{
  "num_hidden_layers": 16,
  "hidden_size": 64,
  "num_attention_heads": 2,
  "num_key_value_heads": 2,
  "head_dim": 32,
  "intermediate_size": 256,
  "vocab_size": 4478,
  "hidden_act": "tanh_gelu",
  "norm": "layernorm",
  "norm_place": "pre",
  "norm_eps": 1e-05,
  "positions": "learned",
  "qk_norm": false,
  "attn_scale": 0.177,
  "bias": "all",
  "tie_word_embeddings": true,
  "parallel_block": false,
  "init": "normal",
  "init_std_qkv": 0.0222,
  "init_std_o": 0.00392,
  "init_std_up": 0.0222,
  "init_std_down": 0.00392,
  "optimizer": "muon",
  "learning_rate": 0.0055,
  "beta1": 0.95,
  "weight_decay": 0.026,
  "lr_head": 0.0142,
  "max_grad_norm": 0.5,
  "warmup_steps": 200,
  "schedule": "wsd",
  "decay_fraction": 0.728,
  "decay_shape": "pow",
  "final_lr_fraction": 0.0,
  "batch_tokens": 16384,
  "max_seq_len": 1024,
  "doc_mask": false,
  "z_loss": 1e-05,
  "train_tokens": 112700000,
  "max_steps": 6879,
  "dataset": "wikipedia_en"
}
Each number is 128 + 32 x the weight over its row's rms, rounded and kept within 0 to 255. Layers, rows and columns count from 0. Numbers have three digits each. The size before them is the row's rms in percent of the matrix's.

# layer 4 attention query, 64x64, rms 0.149, rows 0-63, columns 0-31
083:169173119106137059081163107113104197152187163147168073096098135107126159114126138029117152112098
093:187102077129168106127093122109072156136187179098143070151172159120131154171067138069160161138129
078:130142080106127098095180115082168168173212105180202106110119125111100129152097119107114108114133
079:129083092133176209106102179109095129057123137157130124092119059139147104138153121162108180113159
085:070116173150093159140143116135157070106125134105088160092086122174127078089201081202100119119138
085:135123115115142115113125121083116127199131120120124112169104170155108170117109144061111079134137
078:163140049157177147122124106075103150109152150136196138143155154153110122111082164103149117117108
085:175130096132176127143094125097070142116134169101166075140165169109141146158092180041160157149104
080:155119124162139173122144127135127123111140196115139098158120182099135098153096169067171134148128
084:180106075122167137173129109135116163141147139105147100195154151077150150190041180054182178139120
083:151151040152187110133161125123146225199151100071125132138117150159116173152096131080101108131118
094:174111060146137119061146090131157165149118172130244127160100128118130124135077168047160105121138
062:055135160104148126157143127168104091141119115085076148073105102141174133119181150159136134119115
092:167152123125172111137098086123126149137157149145191119166114170130111114135059197069119098116122
102:111068188144081165132152127120095099080109130185154173105108120111141112115196114197162154127143
095:087129142124090126193144170137101099134116071084073202113122124150117115113189094209117113130118
067:193150068154132112102154107069126158156182149097184076151130161142132117118075161057142149123131
071:052157143148111181106142124152139142077057135137119170085147123127131127156133059193079095154152
073:088104133158152176155175130143161125094044150131066170155115109134091107122150066174101218166130
088:063118160114075176176128150107165092123050099129072167084115094147130167126168104203114123150164
085:107163150140113173068149143209179077118076123119109152087155084151159121168087108182099081109156
084:168131084135133118137151127116131175158199119147195068086136137121128123144087148056088131157129
091:165131048180193109140138099106115202151153158063140117174131148187128135140064123079135117125123
086:098080247094060126159085157153151067126111105134092134126176118139144146123178105176106134115155
090:184136068155142101126104119089095177137162135072170079165130167122139180134053163060196136121140
064:103137190128131116145098085178161098129106103128110120139120133129143126138137043180074098125100
072:168124090175214168104147141078126175081116124094149161125101164157142144108097162075149114111121
093:107120176119123152122161133167159082099072100164086150092056086136106121141172068212113180152178
082:068103130150126220181105122137149128095097086114074122124141115168155153122162116173096130144194
074:173152124116164103062159092137119144163142147162210136172089163107136136111066149054141069112135
091:177112086133173084080158077107121173144155185140170098179092161087149124157052160041149140120143
087:137116073180219161139124096142154136118094166109122124189143141124159104149070112133144110168118
106:143118145115145114086126139122140191088047075152127122172105090166139130159070066129111137147135
114:137082134099132121126152126168167065161122139144153124201100119124104094115072138141087121082126
115:113153144178173092087136159116133150072133086155088133138074081091159188100170108100169120174114
113:096096175088094148144150128143152101137140119186118122116131143078139075134120227119157092141182
116:109129180100116173096127151163178130102128081172140116108111079080156077183138139144161110151175
127:105133114113141129126162187133145119109072096099074145159123161103136149158134193103162086161152
104:156124125069122130128109176152134082127141126139100110089116125081136135120197178140127121075100
100:102140168148109137102139117059104134148170110142137170120183121116133146152121108111138109111181
128:088133136106093149121066136115149099081093083132135128112192063152106146121158129129160095136126
115:110122140107142153140134158134122129077130179142108105129101133123122078141163204098134124198073
130:102126082112139119156089142122084205139115149121150120097113152153075167084181107110157158150120
109:106147100141092122167097080192163143166136169098189110107110144162141106091099089124095158066103
108:133088117159116143178057072127144135147101139105104140150082125167139122121102149151104150082158
112:143116154154140156139045121126067145134121159067122138143158149156188141171161149097164100113092
110:115182113094132114107173178125178130167123093163113087062095127118119130090128120106105091187148
133:126167132094148102086118150208192134109108068080144104106105053158149176128148071110082086157111
119:096127186188165144114134132146174136134157146078088096094121134171157115140152067201093118111123
119:126124161131137153109114113202136094056122136109098144119124121210098120126099111203087066179140
115:121116161123113163126150114122155119068111124128142166046105106100115140060212081169102107151114
107:134112136117174123125146139100081120163143156103118050076214099144112100071161123090124110145076
136:097137143154152146141108104142129117117132166109112157111100184231127132120190086154118144120133
108:116102087169102163091179166124150121151093076155079165059178089104090104120141114180100127146140
105:145161117151120075148134116150150157144119107064180139212159163172096167130077100137146089075107
089:128148117087217075086151132143133159115089214158124150149094163106121079115144123099080176124131
120:112165080094183113086124117128180141145115221083104111081131181162114134126112082102090193168108
121:118117123109148091147069112112121214181132142101135092114144125215109134105151111099144184197086
126:140107128140118159100120121113135059147138099202142140150118088087081111119120139126165097115157
099:172162118125178169078161127138121154123183133177190103104151116117112129124115112125126078111143
104:124107174055169082143127122104046140130158119160139139127081111093129116127131123106072194080111
087:087125150104133095187156162150156158105082085155130103155140133137122129095190170100144108102090
115:142092104155101136130118107131109138181068103076118203172133118149113102125081117148209207159150
123:138118079106144148098072131122083136158135148101144086177084158128097150181068145103150120079095